From a checkpoint of a small transformer trained on Wikipedia: RMSNorm before and after each block, no biases in attention or MLP.
Each number is 500 + 40 x the weight over its row's rms, rounded and kept within 0 to 999. Layers, rows and columns count from 0. Numbers have three digits each. The size before them is the row's rms in percent of the matrix's.

# layer 9 attention output (transposed), 128x160, rms 0.115, rows 22-42, columns 0-159
090:493527469496512455528534481522450496519558490516496599513494476498446532513474545524502474547485470518581438463522540508545504555451552459471528490441403464556542462469508463498463538451541482499460465516571546499524512578566600486538475523506492497550495508549510432531483506521533471511588481511480443480539519476490494479503517543496537558510456503448532603452448506523493552507491506444539466469545476476547554483534471438480556462497514462439557502488608599545554479536496434
101:515521500456454527507456450550514550490447503502519500565445485569496496555509513509504504549504481520548542452468525497485522469467511525586501586489486506528473538562560508556446459532503471491495528547527537506517472524491405538531495428481533539479459466457446594544514517534522487487445512431507490537448455522425460530580490467478432544501601513565484474526478553432527516500474447476402557503545490512424444533495543482532443471488475535509557562523515525590458503456543479
095:514431464490514509482525554542521472513562610472475456541417491548430472494590464566486478445527561417525490416519527533509554497483491515505500493565493445445454432544496421501520483505492494490528515503570462497495581472481506501584479509551515528536464524505510514574478473450529478495489490504501461537457500524364532481470551458442493476449515545472523540484473542512443455505534468509499449511472481510541532527589457491445467508551504481459501479401470479464475472456546483
093:472486373461555529470545512465483502455462512440509466553467519503522535472518513555506450586480482404486533446499482472577523512555479484405522496531521492521540512513494477414555435514458524474500508517546538479571510503527498509481474410484478545547559520552464500550493538527512487557539431551449477482534441419515437550550581530504494439519570593489489500528519438399503471506539479544496534473532490484455526510496483485512529515523452531524530464552493538496553476517454506
091:506475543445419497471520500539499502539540570488536531500465475570523568420435509492509532490517493425450518516455474504560589530535539480493505466522521521485516538476463458452436477529449527547479505483508492484527443519527524553528480534466422497484483485457533431520502448483560427502542394501446557494481556546462467508532548605488490470491535501459551465561483523479446417474589481484475499548439470466526526502395501522533448529510519540467462520478461555436515545544508496
091:551471495488524541501517494429508510497518463492549490484618465561578509514500531435494516482467466510528524409543540568505490552519460508528512532457443444579452486545494535496412505523479517514503482450412497505382565459558519518532517493518459513547450555456534506439509515468468471519450475564515465545494496425507474509517566523467524468521469501500507550490498524499483471489525446420424504473484506556513506447550505550589550454520461530445462521511538541583499547554452491
089:503473548438500540446463483509504424477535455497514591444517542448594474511483466417513433507438503526462531476550519452470570511487460468499463478483449490522484483508458487445516486530516529547557544475446507523471484473487513522564446475501475491538507470510470501506541515479478415478497445510477546491491453559527454461481555489509468510473469525520485494479530602509545457515447537494465550484462541413436539564520465518589490414561504490566622498468470440553525467457542518
088:494615488563540536455540475462579461496501519528521450584494521617510430433437558487430509502612475441444530456523451497538561511476512519468591508525513516475488563529536545506426433504451458519504477461563460484489483552470508519480537421515494501498480519452465570491443521418506510491474472467508527509479525430448431474501512535500491464517458496499494477522540449473548582443495483512484531474443470486506517493522471505452524494509515487467502527523443498510542478476553428
099:525503532464477494466529439579607484527493505515482470425539516474540573524482525464539509480505479525524434513456564494539452492535542482482445615495515495522525524507488579557512555476502604483515504493520485587485514446504490504470514588446510497476550516465509513450474495515455533407419467484530502568465432530462494517540423539483426444549510484591528596507486540477520484454497459529514497428454476516476528490578559548514512468497509503528479474483455536467472522478485503
095:559543523479546529493488504493538486445464475521475492509513541523550523481422515569564526491536474546505508511438588489450490386479450512550470506532460564575580515528476547429481504444522497527545540491559451584496554518399552467532508551504489492444506589547497476453461409509463574520540502532484478526542580507463462448539450462473519504527575468574471499539491516503520545509515504534540485458501519484436511511531516558518494438506502583449506540512540511478521515512499496
087:501399459464455446547534421492510436571543529553548491456487486458471473509484514477528575466576522513538495528491500532569509478476532497550538440502587539506532505501493473447449501573511559521489523433490448464562558456548501412506532548555458482591582497513452502451474453510478518475501461512512531472449459485476507574444487475469501493453463423491490486504495537433508445459495464436500443508511450469430468442477495535444495471469487525466507506452479543509548577517527459
090:486550529492527502558524499454482480563504551513517470449546516483502520510547529505441490522469487415492457448518558517576488567517462468547504446532453547526523513466525487591524458502454482466458488465530493483388467485511472453554475490519546509422546463534499528461504506537540576546494454413497562527481555484451489452514381518441491517449570522552410494472497551451553549497474471529525589542495463467508555525466457445539483517506484475544485477484505453470479512571558491
074:507504585469471435501578558470509509537538494543480507483522545485538475517473498477458426551496594509544523514498504436521512521482491501494510472443516472464496498518426495444543470557538519492568447522493502456487485569521493517529486414526489452536474434591507541502601460544458516466517472540518480428531424438454568525566482426489470497515501567466535512434449584475505526520522499505463456487508544496509432440493522565527555541551512478474502491584536459484557511497578515
089:456557519494512550527555477481506432536515564558425460498506535500524481520523427536447505466507522512528478534501482507463434461489442432522518451524518483520421487487511450554506576511479485515543442511481506576513564465536435500519587523508447476568493428442464545561500471504515572439490551543548563509481526525557450482559491458483434470544545486557450491488476468468404522460497509514588486508472585504487509548488470519534542484573513537532552474464461551452445493548492518
090:467529515545525430540497518544462491469494545481429432461520496477460494508432490488510485428513498457505562477513453448466452444488565500491473467518507461439418454460566483490505529544495568518491540566488449449500511514473546478505603505470477602502473437491483519503517518405508444556519610490465552495500444444523482483552503479551534501535503485472480543488509518503497457461439452499433441451482510492446549512542457486517476540527469514537450548507518551437513521601436436
080:452512501546546514552562491447428526418498509473529473447485503500509501434491397450496471443490558552497520481461452570436540546551475554538555520527482518509488510475523431495465499475514608491510460492509477441488443475468522462510486499592426507526523470494558484453567526484480481480510475407532501427483477494495526411462543511537442495549501526574542444507541443524484501533447507483529410471524554492523526468486560465462437476506536475480500523553554529462463470573503508
094:460492430514457507443512585495428528452465442534449429517533498508500500412398479593450468486462478489525496475517529453448468479521457515537477509495559489482511569505421539470526502462470517431528506533494528467548487560504438507516472471495459508467438547482506485520522560533510450474443490467463574460524492572545538430516504492524575505554488499542504487515561514427551501537506506485440440525533510534498405444572508514518489573495455477547570534537477482516430480451483507
098:452477519520478504529481511501494483537530525519469501523517498520463518488549445539541498498466544448483506488494480501477526493513561544509457438489532496531465467486488488545524493480528549559515524464532492424535467537414454543453408484551471470539495497477521489478474470465530566588543528543449506495463511483549465552437502546492476540424444445483504453577512411506522483558542479530494548475467576485549499578480526526452450556568493476490697467532553460500524551516519501
100:484431503553491509474476499550461486489529496482439471474533501430475499475575518480478516427526484500507478521504488520522471459480464580482493487490535541498475531532553494545504474477530495448548509440424527537475486554475603489475520472472614538546581488524505472512556514534516457538519431467488423544465595533516545475515536442464588559491486536497537552476489505503549517515536553486554446436513571491423476514414514515490444486505459457486625470507429498491542519487496546
083:497505531476452467443475500495440507529473441516487501464472478470461429521516517472546470420472494447573450507533433445477501515534485433461558453548463539525534521467526428554547519514451507513495485476465522510515403499451504523482556534424564440487475509520440518529493487507508468559459534504471502473582529538458492519480472418497549465522497490522537519490502441478448451519526466512479610515558501554531504558542462532462584608471560483531508536522567514460538452424518445
089:438535444519589540531490482501492562514546463496510476487526460619550459505499508478504492476531473454522519506550543500504458511488549448476534441478492491587491563539510492482445541531557506481506493462456554465399485474488524505528435496538429455536487470459501522486528496441509464556546500420494503520558503444491474522504531569530548579496523504520494498510503435556490535427453486508593458527484524469548559539451479493526531587465507484437369484529438515490491525444496472
# layer 9 attention value, 128x160, rms 0.0686, rows 23-42, columns 0-159
098:504499467477449496562487500511486525516420473575514426641485426526494526517499493506481547543475503545495551499480499509482503489493568499550534589462515496535519512560527526566491440523463413554478573535491524476499511479477462556571477490471484490491460514562478558480563522508503577523518530474517508509541504511448451554557509411489502575507567556518558508525477485416482448465523446520504546499501547467523547504500542468506530440550424549444534533460539524560515527458550455
082:426458491425560499460512521475498485507450543520453498539481493588444518456502472490511468446525483404546476436509493502464563482506516473460536456499454450453522505556509526500519491518501435531508512535542436411448481452528511434462486427458516445532540513507514503507471489412545525478461445548453483482447574523426455436533527474482563452454520519527477519448507456560404514509475465559535520494515450492538560474502515538418455555511455458489509481409474498458449465514537486
094:470560423496515516462489511520488562544489501423457488526507534493534503600430519472485504508420482477541524453517474469564480454550463515461507491520490464469495511495455386420538486491560559529543525501517538477559535468567456533486463470543523545486487505547464547543566563460555458536531436503470474517492491489465384518493494470472472520504540514501473512534504449459540532523478441513549530454539469498430507504522474473507528470481433574558514417484457472398575546505535519
087:513502464450497496463574504543547479573536484491536505486450509523484481415454457452491507493554453427448447549451470511464557445534501472492457521497560527469591517462533494468500431567466516507475568495496522425568484572485545459434536509478439500513534489528551470511536493438598439507552439485472554550522525542451433515481526556526455514469534479430525506571462531484437437521523508553518498569463429474537473505498505519523523529511502521510495471517486531423502579513487562
090:454406463481470487506462529452540487477503496532577468517535491531506559436483521469580475461529542528480509482595485534508525521441456504487490500432499529456474492470552492500472533512441580511509531436494488532415518535489490485497567434550465494511429581485464461482450550457486464552461522547550437499510462423555456462510534504509509471484455497510530511560482539482543482460453498454454448476538489531527530489534526540536532426558420570440448553490462567512526533548409518
089:499437492435448511481495443497474407479571421553497462483633443445525430494476537499475509503469564506507514498456487515450543483446499475474518510511516426482549519396501492468478501537476509534481501430456568538422501581464547539516497516482510548545514489544501470553513558414516465577470486475456496493530546519496504533506523507441451479543444496526494473509472566513495460518464592548475520459433497422475564559495470458493493483514449446539491534435497503537523476481522493
087:488547482549528488454485471538551482492471517526474501613482479583519499469456498495430494461617581524467492476453431499517515500493526511446546519546471438445484543478532543458455533553479513534466512530496522535460520494498521553557565495552452531438475473488429496519538515423524526494503510508560501533455445482439404410480479502484500518531536483576525508515476387490581481509535521522517464513509524474441529552531432521511480562519493533455523520495441475437512488496458419
089:557525543512478485533508494493540476471469458502536429399522478468542601531530497523513518443504496548452488495488527477531500471454580487497514557422509489503524543520482568530568501517414548487462508486573521545452471474506522479481475552449560448526504495520503531451464466494469545472454434461550554544510509547534550538517518530458479445528490513586512479483430553439557475430554465505491420427542480478510507511575538542506552436576467496596517520448507508496492496552533530
088:550480434552508490487471522498554532389503560510505489497494505463513536480446475560553506483554487521489520558464484532503480435479494511509452525591524478495555529551459495449461505479490501592506542497531447516522495548409502482517411480478595542492505525500462490514539464512439541462468521545493504445530521492557486482514483509508536434540559507568530470565495578500464459467499494563512460471515524436524525592506547565546438403553487513460525589488447468500553501524465443
087:497461492483524514468503488451532478490470486436562515453487455558510520469467490464532580503552539541491457579475495496474501498533600515499505492478511543475446553472509540465443458570533516489524484486525494509562567428527560342529511427508452504541582504543505499539435450488467550473486460479517488530496458504536531518461494506457487504523462425521546510484489565487496501441442490503469450585590441485478483554532504483523503565471488561444525471530447532476488549520595517
086:493518469490571495552523584477475432618578535540530458520516502467502494514520560504464493481493507430496477404485503615518449501484532546519455534528470543482498484454502482500549505439401438466525529487498545487456458534470505443532504510513484550478461446572532534530526489529509573544490530450526497529483487495505504414478481510422460573490469559504481457557461543449581458445466437465518529575497511470531523542459503537531513514526490464529497500554478432460529523543566510
076:465453513520442454487490498504464456506477505540491490475555464520535559546554466422520537522470565459578536515496547466512481533517508469450521421431565448519545520525453506417485482506511535592520483457503479466518498491466518493521545461461461476520422477623456544461492519533397455544504529591493537433521474466505571453520454505464547457482506537464537496528478574431476487513508515513500475523446543447441436453455504490490442549524533490545474491484455491498540513490597508
091:540529502512505524503493476485460451496585498489432468507514575538437493483564433543508529462488480487507492538522472576489498457567457413536507464554444480405492552485439528536436563471494499507501470566467452517502486565569485536473562503511562504555516445502535566522455510418496580487473561479525525530497513534526493498560489416521499505517492420504443492504458496442432508490515508477492412444438530468508468528508463485509572450550458572513496473464479484458468515568547453
086:474544513491560461465511427607499509478465530473481462466487515457546474497470483511516565512471545456507574545487473497486389485535550504543523482488460442522435474447540478497482511484550458421450467481528372435463493469560523445460573432465469474492479483476535527475531459393507418550502582491459540496503572555565503508561496543585533553433505485557465512440538498488536477494476460495489483451528479537456499519519488532496517490490467489555487490491502523523522523530469480
077:520553409534613454526530510447461514442489459503483552437512510461520466507551479501468588520438603568515543431508478526488539500502475541529451473527450538453526469517477479458415444452481554477431463453447509540570420506533518505499592470506500500552505519533532525492507527473528491459578487497436516505459508489537523498482532520556509535523411492515527502521542487468515450582483526451528509543541468463489485486512547482434458463511530536459451461500521479497419494578469483
096:531477479462481527410513520573443482459512470507450474512513448500524453468461486486467494465498489511520475466460547423536536554571450450584486441469527468525514445448489437450501527418456465509524522452496568499529490500558472538532497472458530437418479475501514507482530498500495491529406531489470494549532470546440582551443508465598546541536523470550587488508548512515526534546555511489514500439544442510534464461446483519436592482550486529555517466482472501464484467451438509
099:493541501482450466479509499533502506571579456458440526533489506512446491531555444573523520500480529443518489517499512489526529414601489521478506435574531518553461515521522489498428457509474509504459453427512504444549463561427524464472489521478502474544502495482581450522472494411535571571536494515477517465440528521511539541513460508470452455560468449479506432490577436494512492609569456513499569497452489518543490523528466564454459594460443507467524520519519504477493503479545521
093:536471506492531549512598489489435558483521442611394473501516540456505459534477558467500520460500463456503484448485554506533501440545432492526484438530536447477446550497577566529553487506513477437510507449495529556492567531497617453528490520481615505561591504507499508497551508517517436506522450427523473490475504462483548540533483467504496488488480487491534570444507514483527505507512544493522477496463480547535443544455559513497468491437493449444564545469517491472514480470446492
081:489565566463460514459533499552498532536521445466499506508460487506514467555452523472572463396475519511527486531525516491522539526554433475478497454539440554553547465479430459601574487463509450466522502522465499472473438452400551491506525568487474508476460467482518558496541501534517442485443566417517484432526471506472498488521486506486477472478535485546505472469401463503475495513527506441454534503539462502539464588518488516461576523398552512471471529484495527446440455434535488
083:460500451537550457515534533508509553569555578468515490532473514566557529479540520494500487457559489547515517521561494508509482545440486461493432538484524564511428519525530494421430570590560524491579495507446552490483496489528540545491481504490461501540489519488522512501527488534472417510515595504473446583496542490520490474569556598557481529549462572516544516507476472518504469526457465511522494552574538478462433589481450552516534539528541453472443531513476504447546541493472495